config.toml
d_mlp = 1024
vocab_size = 7994
rope_fraction = 1.0
attn_scale = 0.125
bias = "none"
init_std_o = 0.0
lr = 0.00236
lr_mult_qkv = 0.5
grad_clip = 0.5
schedule = "cos"
final_lr_fraction = 0.0
doc_mask = true
Each number is 50 + 10 x the weight over its row's rms, rounded and kept within 0 to 99. Layers, rows and columns count from 0. The size before them is the row's rms in percent of the matrix's.

# layer 6 MLP up, 1024x384, rms 0.0949, rows 954-966, columns 192-383
102:46 64 65 46 66 46 40 49 54 56 62 60 40 57 53 47 53 31 61 51 38 68 30 64 50 34 57 33 59 49 56 43 41 30 50 48 50 36 50 42 44 42 56 68 63 46 48 55 58 79 37 47 50 42 55 64 52 59 54 62 40 48 42 63 45 44 50 59 40 38 43 28 50 65 52 58 52 52 61 52 53 38 50 53 76 41 55 33 50 45 40 56 44 48 41 51 53 47 48 32 66 47 60 48 49 50 52 68 40 59 47 45 51 56 58 62 52 55 51 45 40 53 43 51 53 46 61 48 52 46 51 83 31 50 47 52 37 47 57 43 52 50 53 45 47 49 56 62 43 44 58 35 56 63 58 46 63 55 54 53 44 38 76 50 66 59 55 53 45 52 31 50 64 41 50 51 48 35 48 60 49 44 58 32 50 45 52 57 59 52 51 46
101:56 51 58 43 51 39 50 47 51 38 55 54 53 40 46 58 39 62 45 55 60 45 53 71 46 54 70 55 30 37 50 59 58 45 43 46 60 50 48 42 55 57 50 59 50 59 54 41 45 61 49 48 46 37 42 56 45 53 63 65 40 49 58 57 63 51 44 52 64 61 70 59 51 60 62 63 49 68 33 51 40 57 57 44 56 43 59 59 33 63 42 30 48 48 43 41 45 61 51 67 43 36 60 40 61 47 63 52 45 45 56 51 56 60 29 58 64 54 50 55 63 51 69 41 63 60 50 46 65 71 46 56 49 41 39 53 66 45 52 52 36 66 57 66 67 51 71 30 55 57 37 38 57 43 49 42 58 57 65 51 48 56 60 50 61 63 30 52 37 47 58 47 32 58 56 50 45 42 46 49 49 51 43 63 50 35 60 52 57 42 42 38
101:48 56 62 60 43 40 52 54 53 53 58 75 42 31 44 59 34 58 48 48 60 53 51 52 54 44 52 38 61 62 71 56 43 45 39 71 39 52 52 57 38 48 55 47 54 55 56 56 30 48 45 61 59 34 32 46 53 51 26 53 54 51 44 50 53 55 44 49 48 59 52 46 52 46 41 21 59 37 65 51 57 59 58 34 56 64 65 40 51 45 43 50 62 52 46 66 53 38 48 30 49 58 43 47 37 69 71 37 40 46 54 39 69 60 51 58 38 63 37 61 70 45 51 75 48 45 50 46 60 54 64 58 68 43 62 45 60 47 66 58 41 37 34 33 51 44 26 54 40 43 56 40 43 71 52 25 39 33 43 44 46 51 68 56 35 65 56 35 48 58 48 34 55 57 46 57 65 42 45 61 44 43 56 47 52 75 52 51 42 44 74 47
100:49 56 53 64 57 61 49 61 57 51 54 46 45 51 78 34 42 43 49 61 29 47 37 50 57 34 44 46 57 57 39 62 58 26 44 39 40 41 40 49 50 43 58 44 67 49 48 55 37 48 54 54 63 51 44 41 47 56 44 50 54 42 43 54 51 43 49 47 51 37 50 45 45 36 37 69 69 43 38 49 34 40 59 53 37 57 28 59 36 57 41 39 54 67 42 45 47 56 76 56 52 43 43 48 51 40 54 63 53 50 43 56 68 56 40 49 50 52 51 56 57 50 39 54 48 48 49 44 50 58 45 52 64 33 59 39 60 40 69 49 68 41 48 52 59 59 53 54 49 37 55 58 67 57 56 63 43 62 50 38 51 50 48 48 42 70 38 58 48 30 39 51 27 48 54 50 39 57 53 54 50 48 40 53 57 24 46 44 77 34 39 46
101:59 44 47 46 58 72 46 40 63 48 40 49 50 52 57 41 61 30 40 60 43 60 53 60 45 49 50 63 51 32 65 59 43 43 59 44 71 50 56 50 33 68 63 59 55 64 41 63 44 68 45 68 67 42 38 46 63 39 47 60 38 55 61 53 57 56 47 56 54 48 50 50 35 65 47 47 50 59 61 48 41 42 52 52 61 62 58 57 47 64 47 38 55 49 57 49 53 53 33 57 38 58 39 43 50 64 46 59 43 50 61 39 49 49 51 55 58 26 58 52 42 33 33 39 51 57 40 47 42 57 53 37 54 54 45 52 57 64 70 46 59 46 34 46 56 55 42 54 54 41 41 40 42 41 51 57 59 36 70 34 34 60 34 70 44 34 40 38 44 44 45 55 50 46 56 42 63 31 44 42 47 47 43 40 59 52 43 47 51 70 43 49
099:31 41 44 54 50 42 45 60 47 67 42 44 52 30 50 57 39 51 65 54 39 47 51 59 53 43 61 38 34 47 51 42 53 45 36 42 44 33 28 51 40 39 50 70 57 55 54 51 53 60 51 55 43 37 59 66 51 52 52 47 70 69 53 59 45 25 68 30 49 56 54 50 62 36 50 66 45 65 52 46 52 47 42 57 53 38 55 53 55 42 43 45 51 66 56 68 46 27 45 57 64 52 57 44 43 50 67 51 50 37 45 61 49 56 58 39 42 46 46 37 63 54 54 50 45 65 37 44 67 34 51 76 34 48 38 43 38 51 48 45 51 34 46 64 64 50 67 57 51 54 69 43 39 43 46 62 42 73 42 56 52 45 44 66 34 44 61 45 56 41 50 44 63 46 39 42 50 50 52 44 64 60 47 50 43 46 48 52 57 46 55 62
095:26 55 68 48 44 63 50 48 36 53 50 42 62 60 68 64 38 54 62 49 71 41 43 50 35 49 37 47 42 56 54 47 63 60 59 39 53 53 43 57 60 61 48 52 46 55 30 47 53 54 53 45 50 46 48 44 29 66 53 53 50 52 42 69 50 37 42 57 42 52 51 43 46 46 61 50 44 64 61 37 54 58 54 49 26 57 59 41 32 54 65 46 43 44 65 42 53 49 44 62 50 58 48 42 55 51 54 34 51 53 46 41 55 41 31 68 57 44 58 47 57 64 57 40 55 54 63 66 53 70 34 49 33 57 38 47 65 56 48 36 47 33 57 64 48 46 45 64 48 66 42 52 59 58 77 36 59 49 57 46 51 53 45 47 47 40 39 43 54 69 52 34 62 42 50 50 58 42 64 40 59 51 58 46 42 47 51 66 50 40 63 35
097:57 20 46 35 58 51 49 53 57 75 38 51 56 47 52 59 42 44 56 34 43 63 49 41 51 41 57 41 62 52 47 37 58 76 39 49 46 33 37 67 59 57 49 50 45 45 62 67 36 26 46 53 54 44 48 53 56 54 62 45 66 39 64 55 41 50 50 66 41 28 46 52 48 64 41 51 41 42 45 47 51 63 35 54 42 51 33 67 61 39 33 42 55 53 51 40 64 56 54 56 51 45 47 28 26 55 64 50 51 63 59 46 53 59 71 52 61 61 48 42 68 57 54 55 47 69 39 53 59 48 53 72 39 56 40 55 35 44 45 47 48 57 44 49 55 56 49 50 34 46 52 40 49 45 60 61 37 47 42 37 56 54 67 72 57 41 64 64 45 58 47 46 39 44 54 64 40 41 59 45 52 53 46 32 43 49 56 48 48 53 49 37
099:50 49 53 40 59 55 71 48 52 51 64 43 63 50 30 54 62 57 40 37 37 48 41 61 60 44 45 46 49 43 59 54 53 37 36 42 45 54 59 46 52 54 48 48 41 51 23 64 63 37 70 42 67 38 60 36 56 52 55 50 40 55 42 39 33 38 48 43 51 52 47 48 54 38 62 49 50 56 42 49 43 55 44 51 52 62 30 46 46 55 30 69 52 53 61 43 59 62 63 59 52 41 48 46 51 49 67 46 44 66 39 57 55 54 56 63 67 50 50 48 60 38 53 42 48 42 38 33 62 55 49 34 39 70 36 43 58 43 77 45 44 40 49 57 29 28 52 51 47 30 53 45 45 69 53 55 53 46 37 65 59 39 57 62 58 48 39 39 44 52 58 31 65 54 64 40 61 28 60 54 57 42 61 52 52 41 57 40 60 58 48 62
103:50 37 58 52 57 62 53 49 37 59 66 45 42 39 41 47 48 55 45 47 46 42 44 58 59 63 35 52 52 47 39 54 47 45 69 51 47 59 43 56 47 47 57 51 49 49 47 50 32 53 34 43 57 45 39 62 51 55 37 56 44 65 45 45 36 61 73 32 49 58 36 38 60 36 61 58 36 57 32 30 49 54 60 55 62 47 55 29 49 55 58 58 46 38 46 57 30 55 54 59 55 36 59 47 39 42 43 41 65 40 44 48 49 58 51 58 66 45 48 55 48 43 71 30 69 50 52 48 50 50 75 66 45 55 52 51 54 48 52 43 49 41 51 54 35 48 52 55 52 45 48 34 72 37 36 46 64 38 33 61 52 34 39 61 50 48 53 48 48 54 49 45 49 40 48 37 50 37 53 48 59 57 37 50 40 43 58 26 48 28 67 55
105:65 53 62 57 28 48 48 51 58 59 51 43 23 51 47 62 50 41 37 56 47 41 41 42 28 63 49 41 42 48 52 36 54 54 47 62 36 43 56 67 36 50 59 31 43 55 39 59 64 56 54 64 38 48 62 34 52 38 54 61 54 50 30 52 47 59 61 45 62 54 48 47 52 34 28 37 41 36 29 36 47 71 26 74 60 30 41 31 57 49 51 45 38 51 50 45 55 54 47 52 49 51 52 52 42 58 47 36 59 65 46 44 61 52 46 49 50 64 57 50 40 42 50 42 53 52 39 47 38 60 68 36 51 44 50 57 40 60 50 42 71 60 56 47 31 51 45 35 54 66 49 43 60 61 50 40 46 53 35 34 54 56 43 47 55 37 44 43 52 43 64 49 57 60 44 40 62 38 63 44 49 61 37 34 45 52 51 50 40 37 73 40
099:36 57 43 40 53 40 58 68 51 48 49 51 69 52 59 56 42 61 44 46 66 40 38 52 54 49 47 55 46 52 53 47 62 54 49 44 52 59 41 56 45 60 54 61 49 45 39 54 54 46 51 53 43 46 53 58 54 53 53 58 32 55 56 58 53 40 58 46 56 51 51 53 57 41 42 69 39 72 48 61 55 53 46 39 56 40 58 44 31 49 69 68 54 44 49 38 50 60 34 22 66 55 46 48 36 55 53 53 43 45 39 50 42 56 54 45 49 58 36 43 72 40 45 46 62 41 61 41 37 60 52 45 60 51 52 63 41 55 52 56 51 56 53 46 42 51 44 57 55 39 60 42 52 54 46 47 53 40 75 43 56 65 47 35 44 41 34 31 45 60 46 49 55 62 43 60 45 32 56 44 50 39 57 56 34 52 39 63 51 51 56 45
095:42 45 60 57 51 58 40 45 43 44 53 32 57 57 51 59 54 58 36 58 53 47 53 55 55 41 43 35 45 59 60 42 29 42 47 54 54 56 59 66 47 46 41 29 52 47 54 58 46 61 55 41 71 55 44 39 45 41 52 57 64 33 67 41 52 58 60 43 44 52 68 39 32 50 44 50 67 66 46 38 44 50 45 34 52 56 60 40 47 60 50 46 50 52 56 73 61 44 57 49 47 58 68 51 64 62 51 45 57 49 59 48 27 58 44 52 43 65 69 45 65 36 49 35 45 59 42 55 56 42 55 66 27 71 42 48 36 40 39 67 45 49 40 56 45 59 65 53 49 46 29 50 60 52 72 58 47 48 50 59 48 51 43 55 25 53 34 48 36 55 48 61 52 50 42 47 55 33 53 68 64 44 58 58 57 54 36 55 48 50 60 43
# layer 6 MLP down (transposed), 1024x384, rms 0.0873, rows 954-965, columns 192-383
102:50 59 56 54 68 48 60 63 54 50 65 47 46 51 40 53 38 73 60 62 34 56 38 58 49 48 40 37 61 41 49 47 47 41 46 64 48 69 64 38 57 53 55 45 64 48 64 35 47 37 49 61 74 47 65 65 51 55 58 42 53 32 47 40 48 59 69 54 36 52 55 41 31 44 58 35 61 51 49 32 45 43 47 51 68 59 55 48 61 55 50 51 43 57 31 63 49 44 54 53 48 66 35 62 37 58 54 58 53 76 44 48 61 48 53 63 64 50 56 60 51 56 36 43 40 56 66 43 47 54 53 30 42 64 63 44 38 44 46 61 36 57 46 51 47 32 61 49 40 70 52 62 60 38 63 52 57 31 43 50 57 62 41 36 45 52 48 60 57 67 70 37 60 40 56 53 46 51 40 62 31 50 57 56 48 49 41 34 63 34 46 73
102:57 33 64 57 46 59 44 53 59 38 53 44 75 48 46 77 44 43 57 30 54 55 45 44 51 37 49 20 38 38 31 42 63 50 67 55 68 54 55 31 63 43 47 56 70 50 50 28 50 51 39 53 44 45 61 63 51 41 48 72 67 55 50 58 52 42 41 46 58 48 38 38 53 50 54 52 67 50 43 67 40 53 50 44 41 47 50 66 42 57 54 65 50 47 50 55 48 60 65 50 38 33 52 48 46 60 55 48 39 54 39 63 56 74 37 33 43 41 42 42 41 68 53 50 49 47 60 64 50 32 42 57 50 60 69 68 52 54 48 50 39 57 61 55 57 45 56 46 86 70 41 40 64 55 40 43 44 65 65 56 22 35 39 48 47 62 46 49 43 52 51 45 46 36 42 68 48 57 49 41 42 61 56 59 58 60 50 46 41 41 51 40
099:65 49 45 54 60 44 31 52 44 42 60 65 70 46 36 42 52 62 53 52 43 64 32 44 36 63 54 58 54 62 57 68 62 37 64 59 35 50 51 58 60 46 55 46 58 61 53 56 50 51 54 56 49 49 63 44 51 44 40 49 52 57 53 55 50 52 60 36 36 49 40 74 41 37 54 30 51 60 56 49 55 62 42 52 39 35 61 43 33 58 40 42 55 41 49 41 46 34 48 45 61 43 61 51 36 64 49 53 46 57 36 69 48 40 56 56 45 56 49 40 45 57 44 49 47 47 54 52 57 58 46 43 63 52 30 45 50 29 51 53 31 63 55 53 48 51 36 43 57 43 41 45 74 57 55 47 44 51 48 63 27 46 58 57 42 49 34 62 60 50 62 53 57 48 53 58 61 46 52 60 49 55 33 36 44 42 67 71 57 45 60 58
104:51 44 56 56 46 64 49 48 51 36 59 55 55 42 41 64 50 64 59 45 53 52 60 71 41 37 51 50 49 44 46 35 47 50 39 39 55 50 32 35 48 38 52 60 52 47 46 73 53 63 39 48 50 62 60 56 53 61 49 50 42 72 60 50 49 51 51 60 39 38 48 52 61 41 43 50 45 50 44 22 53 38 51 44 57 51 40 47 71 28 52 48 44 31 54 40 35 51 38 56 30 42 41 28 45 48 43 51 55 55 61 60 42 60 49 27 43 57 60 55 41 42 69 53 62 63 36 60 54 44 53 44 62 53 64 30 47 54 42 65 51 38 33 58 51 39 32 44 65 26 46 52 48 55 61 48 54 31 56 60 48 61 54 50 25 61 47 57 49 56 56 68 65 52 49 59 54 42 18 53 55 41 39 49 46 44 42 20 40 59 62 59
098:50 66 36 65 60 49 62 55 36 47 36 50 44 47 38 42 59 32 40 68 53 59 71 63 53 54 60 55 62 36 64 48 43 40 40 57 75 33 31 73 49 53 40 79 50 44 40 47 56 56 55 48 52 49 54 50 42 25 49 54 61 61 63 72 46 36 43 54 59 40 43 61 54 39 68 58 40 61 41 41 64 51 73 48 56 54 42 42 48 55 42 52 47 52 57 44 58 48 43 39 35 35 55 49 54 40 61 40 62 60 43 49 46 40 56 48 46 45 57 40 28 49 49 39 48 49 45 57 38 51 49 66 46 55 57 51 67 55 50 37 66 52 47 60 71 49 44 58 43 38 59 51 57 39 54 49 56 49 54 56 46 67 55 55 45 44 42 59 40 57 44 33 43 55 67 62 54 44 73 58 52 63 37 37 46 51 64 55 57 56 58 48
101:30 42 48 54 53 62 71 53 53 51 35 50 50 48 47 52 50 55 48 49 56 50 45 50 45 63 49 52 61 54 45 53 50 49 48 50 59 53 61 58 42 51 54 32 53 31 46 38 48 51 38 26 57 56 56 37 52 53 41 41 39 41 56 33 58 69 47 59 73 51 29 53 46 50 43 40 50 73 53 45 55 46 44 19 57 72 42 63 50 47 62 61 63 31 46 30 50 52 52 37 51 53 51 44 51 64 42 50 63 61 83 48 86 44 53 71 46 53 51 58 58 50 37 43 76 44 57 65 57 52 57 32 44 45 48 48 61 53 57 51 59 53 59 38 26 53 54 33 45 49 58 60 71 55 32 49 42 50 58 38 37 54 51 47 64 57 54 62 46 58 48 61 49 50 59 45 43 49 39 57 38 48 56 54 52 54 47 56 34 54 36 38
098:53 47 41 67 46 61 45 51 49 48 56 49 53 44 50 43 43 60 38 66 51 39 65 63 48 62 56 57 56 46 52 63 47 43 56 61 50 44 43 54 26 56 57 54 52 45 57 50 58 52 59 46 34 52 74 60 52 32 30 50 57 53 62 40 49 61 55 61 49 40 52 53 42 57 49 57 37 46 45 33 50 31 44 48 50 46 37 56 42 57 60 47 43 41 65 56 47 61 66 62 54 67 45 61 51 48 76 48 43 68 50 63 61 62 73 66 37 51 47 33 46 60 39 40 47 63 63 50 57 49 24 49 33 62 44 52 51 54 51 56 41 60 44 44 55 51 65 32 58 65 48 65 57 39 61 52 37 37 46 59 37 65 41 55 52 50 56 81 51 40 45 49 60 53 51 62 33 51 32 58 45 69 35 38 45 42 56 49 41 52 58 52
096:75 38 50 45 51 53 46 66 40 67 40 48 57 53 53 61 68 70 63 36 41 54 58 44 45 59 47 45 72 52 50 51 50 48 54 42 48 71 61 57 45 47 50 58 46 61 49 58 28 32 46 36 67 49 39 46 37 56 70 52 29 34 66 54 58 44 34 54 55 50 63 54 65 36 45 54 39 55 72 53 68 44 39 61 44 46 50 58 67 56 34 60 36 48 62 44 59 59 38 33 52 63 48 42 41 44 49 39 38 27 58 33 56 61 58 49 51 39 63 61 59 51 68 50 51 56 48 72 62 61 41 45 32 58 35 31 43 45 64 66 61 62 45 31 42 50 61 39 37 56 43 53 49 59 69 48 31 65 43 46 66 45 50 47 68 50 73 57 51 40 51 53 38 50 38 60 33 40 54 69 58 61 51 51 48 43 70 39 30 38 60 54
096:57 32 43 54 62 57 32 61 54 53 59 50 60 73 38 52 50 43 46 45 63 52 74 47 43 45 46 53 61 50 50 27 62 51 57 67 47 56 50 50 38 37 56 44 58 42 54 60 40 52 46 41 49 43 39 65 51 50 50 60 60 55 53 55 59 57 47 53 68 66 53 56 43 52 41 50 59 38 43 41 44 59 75 60 48 46 67 61 59 40 60 37 38 45 40 42 45 54 38 49 59 51 71 54 48 67 50 61 44 51 41 49 53 49 55 64 34 37 34 70 56 31 65 62 39 66 54 44 26 49 47 74 43 33 40 53 39 43 46 46 42 53 46 47 38 58 54 48 51 63 55 40 45 45 49 39 42 58 61 55 35 68 63 57 37 48 59 74 55 54 48 44 43 66 41 42 56 42 60 52 34 44 69 49 30 53 49 56 54 61 54 47
104:36 46 48 33 65 45 44 53 53 45 46 32 54 46 42 53 36 55 44 60 52 50 54 58 49 51 57 40 33 52 52 61 28 51 57 36 61 50 33 49 46 60 53 56 60 65 52 52 43 58 56 58 59 63 26 58 47 35 44 48 50 60 47 44 54 51 47 55 61 64 60 45 28 56 38 62 72 48 55 55 61 31 55 38 60 42 32 52 60 56 65 74 37 31 63 58 54 41 48 69 41 40 56 38 43 44 31 62 55 44 51 64 56 42 41 44 44 56 57 51 55 65 47 35 31 60 41 41 61 69 44 47 55 55 56 58 60 50 23 48 19 56 52 66 41 65 49 42 44 44 45 57 51 62 46 63 62 60 63 59 46 64 47 52 63 37 47 50 36 42 51 56 58 55 35 42 42 65 59 33 60 49 58 39 42 60 47 52 46 30 54 69
102:45 58 68 34 52 50 45 37 37 57 51 35 37 53 46 43 55 45 54 49 52 58 49 59 46 54 53 51 63 62 50 46 46 64 52 47 55 52 60 45 55 42 64 51 65 59 53 56 61 49 59 47 37 24 28 46 57 52 48 36 50 44 33 48 55 65 57 38 52 51 40 52 54 58 54 56 38 57 51 43 33 53 62 63 44 70 44 51 50 59 49 50 36 56 41 47 46 49 50 48 48 57 46 20 66 44 54 49 41 70 52 35 57 47 56 50 31 32 35 44 69 56 58 56 50 44 45 55 52 47 50 50 54 55 71 42 42 36 34 47 63 58 37 70 49 44 55 57 65 41 65 37 47 51 48 64 47 43 41 48 30 61 40 43 38 52 53 58 45 55 53 44 38 60 49 49 48 51 30 44 63 44 44 62 43 45 69 42 21 33 37 65
096:47 56 43 48 45 68 31 45 57 53 61 47 46 54 56 48 66 44 52 52 42 57 38 52 50 46 41 51 41 32 66 40 59 52 61 61 70 60 39 58 46 68 20 38 69 46 70 56 39 47 62 43 42 69 62 38 56 58 45 62 47 65 43 49 49 38 28 66 29 58 57 63 40 33 49 66 45 60 45 35 45 30 51 43 78 53 52 51 64 48 42 27 59 48 36 46 40 47 42 46 44 51 38 66 40 41 47 45 50 53 37 69 43 53 59 46 55 47 50 63 69 51 53 60 52 67 39 37 50 49 62 44 42 34 55 45 52 56 64 63 43 53 40 54 36 56 77 51 59 39 52 63 56 61 64 42 54 34 47 43 51 50 52 38 42 51 52 66 41 51 40 53 37 28 40 82 44 54 43 43 59 46 55 42 72 44 54 30 38 52 56 49
# layer 6 MLP gate, 1024x384, rms 0.0937, rows 955-966, columns 192-383
099:32 48 51 49 39 74 56 39 53 61 38 51 56 51 57 50 60 37 63 62 44 45 48 41 65 39 50 57 60 54 50 62 55 53 47 38 46 67 51 60 58 34 59 42 44 61 34 55 54 62 54 56 66 60 69 69 46 47 46 62 53 64 42 33 43 66 38 56 49 39 44 56 43 42 55 44 56 51 55 51 46 43 46 59 72 43 47 38 59 54 69 35 45 43 60 46 49 57 48 50 49 42 36 55 59 56 39 48 55 39 51 48 32 57 64 55 42 50 59 44 52 41 44 48 49 48 40 58 48 52 58 46 69 56 57 41 51 49 51 56 49 35 58 40 54 57 59 55 55 56 36 41 49 56 46 48 47 63 46 51 49 45 36 48 59 54 69 42 62 54 42 60 55 58 38 59 45 50 60 53 46 40 48 55 57 53 50 49 60 58 64 47
105:64 46 34 59 40 49 36 58 40 42 34 53 62 52 44 42 40 37 36 51 41 51 42 45 63 45 53 33 63 61 42 43 66 30 59 63 41 48 41 51 61 42 40 54 45 42 54 38 48 65 53 37 49 44 53 53 47 48 48 60 65 51 44 49 56 62 57 49 33 50 43 56 67 58 51 30 44 57 61 63 29 43 57 52 48 38 57 49 53 44 52 54 56 47 47 46 51 41 55 28 40 47 56 42 44 61 69 57 41 26 39 62 61 26 54 41 51 65 53 52 52 56 46 56 54 40 52 52 51 66 52 33 64 40 42 50 52 43 49 60 49 53 38 65 42 62 45 58 54 62 47 36 59 53 56 39 33 68 59 29 59 56 48 60 43 55 47 30 50 64 52 63 58 39 47 24 58 40 54 48 48 21 34 42 32 45 64 67 43 53 47 56
104:55 54 37 51 35 58 66 41 51 58 50 45 50 49 42 36 33 60 34 53 46 53 44 41 53 49 38 35 48 40 43 63 44 35 57 62 39 73 57 57 48 42 54 50 43 52 47 42 57 35 70 56 64 49 45 34 53 43 56 58 56 35 55 45 61 50 51 46 48 45 49 40 45 66 58 59 49 45 54 57 50 48 53 50 24 46 47 40 63 47 46 50 44 59 55 49 37 65 52 53 63 56 57 63 47 38 53 50 50 51 49 53 39 40 54 57 67 57 41 35 48 60 44 55 45 43 61 34 38 52 51 51 48 49 57 42 47 47 59 42 48 54 59 41 46 58 57 41 38 46 57 50 54 46 54 39 51 57 45 41 54 65 62 68 50 65 60 60 55 52 44 47 44 54 53 34 38 57 74 57 39 45 48 45 59 64 46 46 63 55 35 52
099:65 69 54 41 49 40 45 60 48 58 62 36 42 57 69 30 64 35 59 50 45 44 67 56 61 58 28 54 31 40 51 57 32 57 50 54 59 59 68 61 32 73 50 62 61 61 62 60 47 54 48 44 66 48 52 59 36 41 52 48 42 50 68 37 64 51 46 59 67 55 36 55 65 72 62 45 48 72 62 44 46 43 53 56 54 48 47 40 55 65 56 44 50 34 62 61 53 42 42 63 35 66 60 47 48 50 58 32 54 54 49 42 65 60 55 44 46 46 41 33 32 46 56 37 38 48 45 44 46 51 39 51 66 57 52 44 58 57 55 56 57 72 53 61 50 42 37 43 55 28 57 50 51 30 50 23 49 59 61 52 61 68 55 43 48 55 39 47 40 55 58 61 52 35 54 48 60 33 50 47 45 52 43 36 32 59 49 66 51 53 46 35
099:42 53 48 49 60 53 48 53 58 62 46 55 57 44 53 66 66 47 39 56 53 51 50 44 62 43 60 40 47 49 40 60 36 22 55 32 65 46 29 55 39 47 55 52 55 29 70 36 52 49 44 55 45 67 68 46 54 49 53 63 33 50 42 56 53 72 43 55 68 54 66 42 40 35 59 63 50 45 68 31 41 55 54 52 60 40 36 20 53 51 56 49 54 53 49 57 62 64 64 43 38 47 48 46 51 79 79 47 43 59 38 43 29 36 56 46 44 35 73 59 62 48 53 62 37 54 69 63 47 51 69 57 70 53 56 43 49 59 51 61 44 52 43 47 57 64 43 48 56 49 49 57 49 69 79 51 50 54 51 60 43 57 34 35 37 57 56 26 54 51 60 50 59 51 50 44 59 76 27 40 59 49 44 61 54 64 52 43 42 51 59 67
094:35 43 42 40 53 50 59 41 59 57 69 49 43 47 43 52 42 41 59 63 41 50 48 66 56 44 53 51 37 58 53 43 41 52 42 53 50 41 36 34 57 60 46 56 52 32 42 60 48 63 48 75 70 40 46 70 59 50 49 48 23 32 50 44 47 49 46 47 30 52 59 49 56 59 50 54 65 56 45 60 31 40 41 60 41 56 57 27 41 44 50 57 45 32 42 56 44 42 36 45 75 50 50 40 54 60 55 54 48 39 49 39 33 53 34 39 60 37 40 68 62 44 41 44 52 43 54 56 64 63 56 55 45 45 65 52 46 38 39 38 56 38 56 55 31 48 42 45 46 47 49 46 54 39 52 42 54 64 48 46 62 55 57 48 55 68 55 48 39 54 32 46 30 57 40 47 57 44 66 33 46 41 61 54 39 55 43 52 48 57 64 45
098:43 48 61 47 40 48 68 45 47 65 43 41 57 52 58 60 47 59 52 37 56 36 41 51 50 46 75 35 57 52 51 39 54 42 51 54 52 58 45 56 37 58 50 63 38 50 37 42 39 56 38 50 55 41 51 37 57 35 54 37 27 62 42 56 64 49 51 40 64 51 40 47 41 46 52 61 43 45 34 34 45 29 50 63 57 61 50 41 44 47 48 71 39 36 75 50 54 43 51 55 44 40 67 55 60 29 48 29 38 62 45 59 47 58 52 37 56 71 63 44 47 47 48 52 51 54 30 51 67 57 52 53 45 43 45 64 41 65 62 47 46 31 47 36 41 44 52 35 42 64 59 56 41 46 42 47 58 60 51 67 32 48 40 37 67 55 48 23 66 31 53 48 72 66 54 53 47 58 54 53 38 46 62 87 47 47 49 54 58 51 55 59
096:46 62 50 44 25 53 70 49 59 56 49 54 46 46 42 48 57 59 71 51 43 44 32 42 53 66 40 50 48 51 39 51 66 42 28 47 60 68 34 54 59 48 44 58 43 53 57 55 56 30 55 47 32 44 41 63 53 55 58 55 35 34 43 54 38 36 51 44 39 49 41 44 60 64 46 50 46 52 59 51 70 45 59 55 30 47 38 46 43 59 41 50 44 34 40 50 48 61 53 28 46 51 58 52 46 32 31 66 48 48 57 51 45 42 42 33 36 42 52 31 41 62 46 41 51 40 51 42 41 59 31 46 51 53 33 38 52 34 50 67 52 46 57 59 43 57 49 60 54 43 49 48 48 69 42 47 46 47 53 50 58 51 53 50 51 53 59 44 46 43 58 44 47 52 32 52 35 66 36 43 43 52 65 37 62 51 45 50 64 44 45 64
102:47 44 41 51 56 49 52 50 41 60 48 52 58 42 44 41 61 59 42 44 51 57 50 64 73 58 54 47 62 44 39 54 44 35 44 50 66 20 50 45 53 65 56 42 59 41 56 57 44 30 39 53 42 52 80 50 60 56 44 51 47 49 64 54 49 58 43 44 61 51 59 42 41 56 59 47 55 33 56 70 42 57 48 53 56 38 54 38 42 52 56 66 57 55 51 46 41 51 55 62 38 43 52 39 31 54 51 58 34 47 42 66 43 58 40 48 37 58 46 49 54 43 46 61 37 53 51 39 65 51 48 59 44 52 60 68 53 56 48 45 63 43 57 39 39 63 52 44 71 49 43 51 48 57 44 60 68 57 51 66 42 46 30 58 57 54 39 70 50 55 32 53 57 51 45 44 52 65 52 61 49 70 48 61 48 49 67 34 42 51 57 45
100:31 40 45 51 55 66 34 44 52 36 44 48 44 44 47 40 67 48 55 40 48 39 52 49 41 63 43 51 54 51 50 59 29 62 49 44 47 46 53 52 56 38 34 44 66 50 80 43 60 37 34 49 47 45 54 55 50 48 43 43 49 51 57 50 49 40 19 45 50 46 51 53 44 43 48 69 50 46 39 56 44 34 54 47 50 44 74 46 50 32 55 36 72 54 50 49 51 48 58 50 53 53 63 34 37 35 45 39 62 36 77 58 44 45 39 72 54 29 47 38 58 41 43 55 40 62 61 70 57 48 46 52 53 41 66 52 45 43 51 67 45 54 44 37 62 39 61 62 57 47 61 83 44 44 43 58 48 52 48 57 43 53 72 51 54 45 49 40 41 52 67 53 50 57 47 43 50 51 42 52 37 56 53 60 56 57 47 27 68 51 55 52
099:43 56 60 53 61 55 42 45 48 66 46 59 43 37 38 43 79 32 51 55 48 42 46 42 43 52 58 48 52 49 71 32 42 43 53 53 53 60 35 37 48 52 63 65 55 39 57 57 51 52 56 40 53 28 64 57 49 44 23 65 52 37 35 67 48 38 65 68 48 52 42 57 52 41 54 43 66 55 46 48 66 36 54 52 58 65 54 67 49 60 21 52 54 55 50 65 46 21 52 31 62 48 46 49 59 57 57 61 47 51 43 49 53 43 61 58 44 66 46 63 60 60 65 50 55 42 57 59 56 59 45 28 23 50 39 54 40 47 48 46 47 66 54 53 49 57 46 66 30 58 49 34 51 62 46 61 45 59 58 41 45 47 51 57 30 56 58 47 54 49 52 51 32 43 68 65 65 55 60 30 66 59 53 31 44 45 55 49 50 43 51 57
093:53 37 63 65 49 48 44 39 64 63 59 59 61 50 52 51 55 32 55 63 82 52 55 43 38 45 51 34 67 51 51 49 43 36 53 47 56 62 26 49 64 53 37 56 49 66 66 48 63 47 56 55 61 48 44 49 46 52 74 49 44 35 49 42 51 52 55 53 44 63 40 59 31 55 58 61 52 60 41 33 42 39 59 37 60 57 21 52 44 61 52 30 52 48 58 46 53 56 53 34 52 57 51 43 67 58 44 55 46 50 48 51 60 52 42 53 35 69 48 51 59 41 68 48 56 47 49 55 42 53 50 51 50 39 57 29 53 43 56 43 50 46 39 66 57 43 39 52 44 61 58 51 58 42 66 40 70 31 42 48 39 62 54 48 42 48 55 47 51 59 59 45 30 40 37 47 72 61 49 42 59 59 39 67 48 59 58 55 45 43 55 47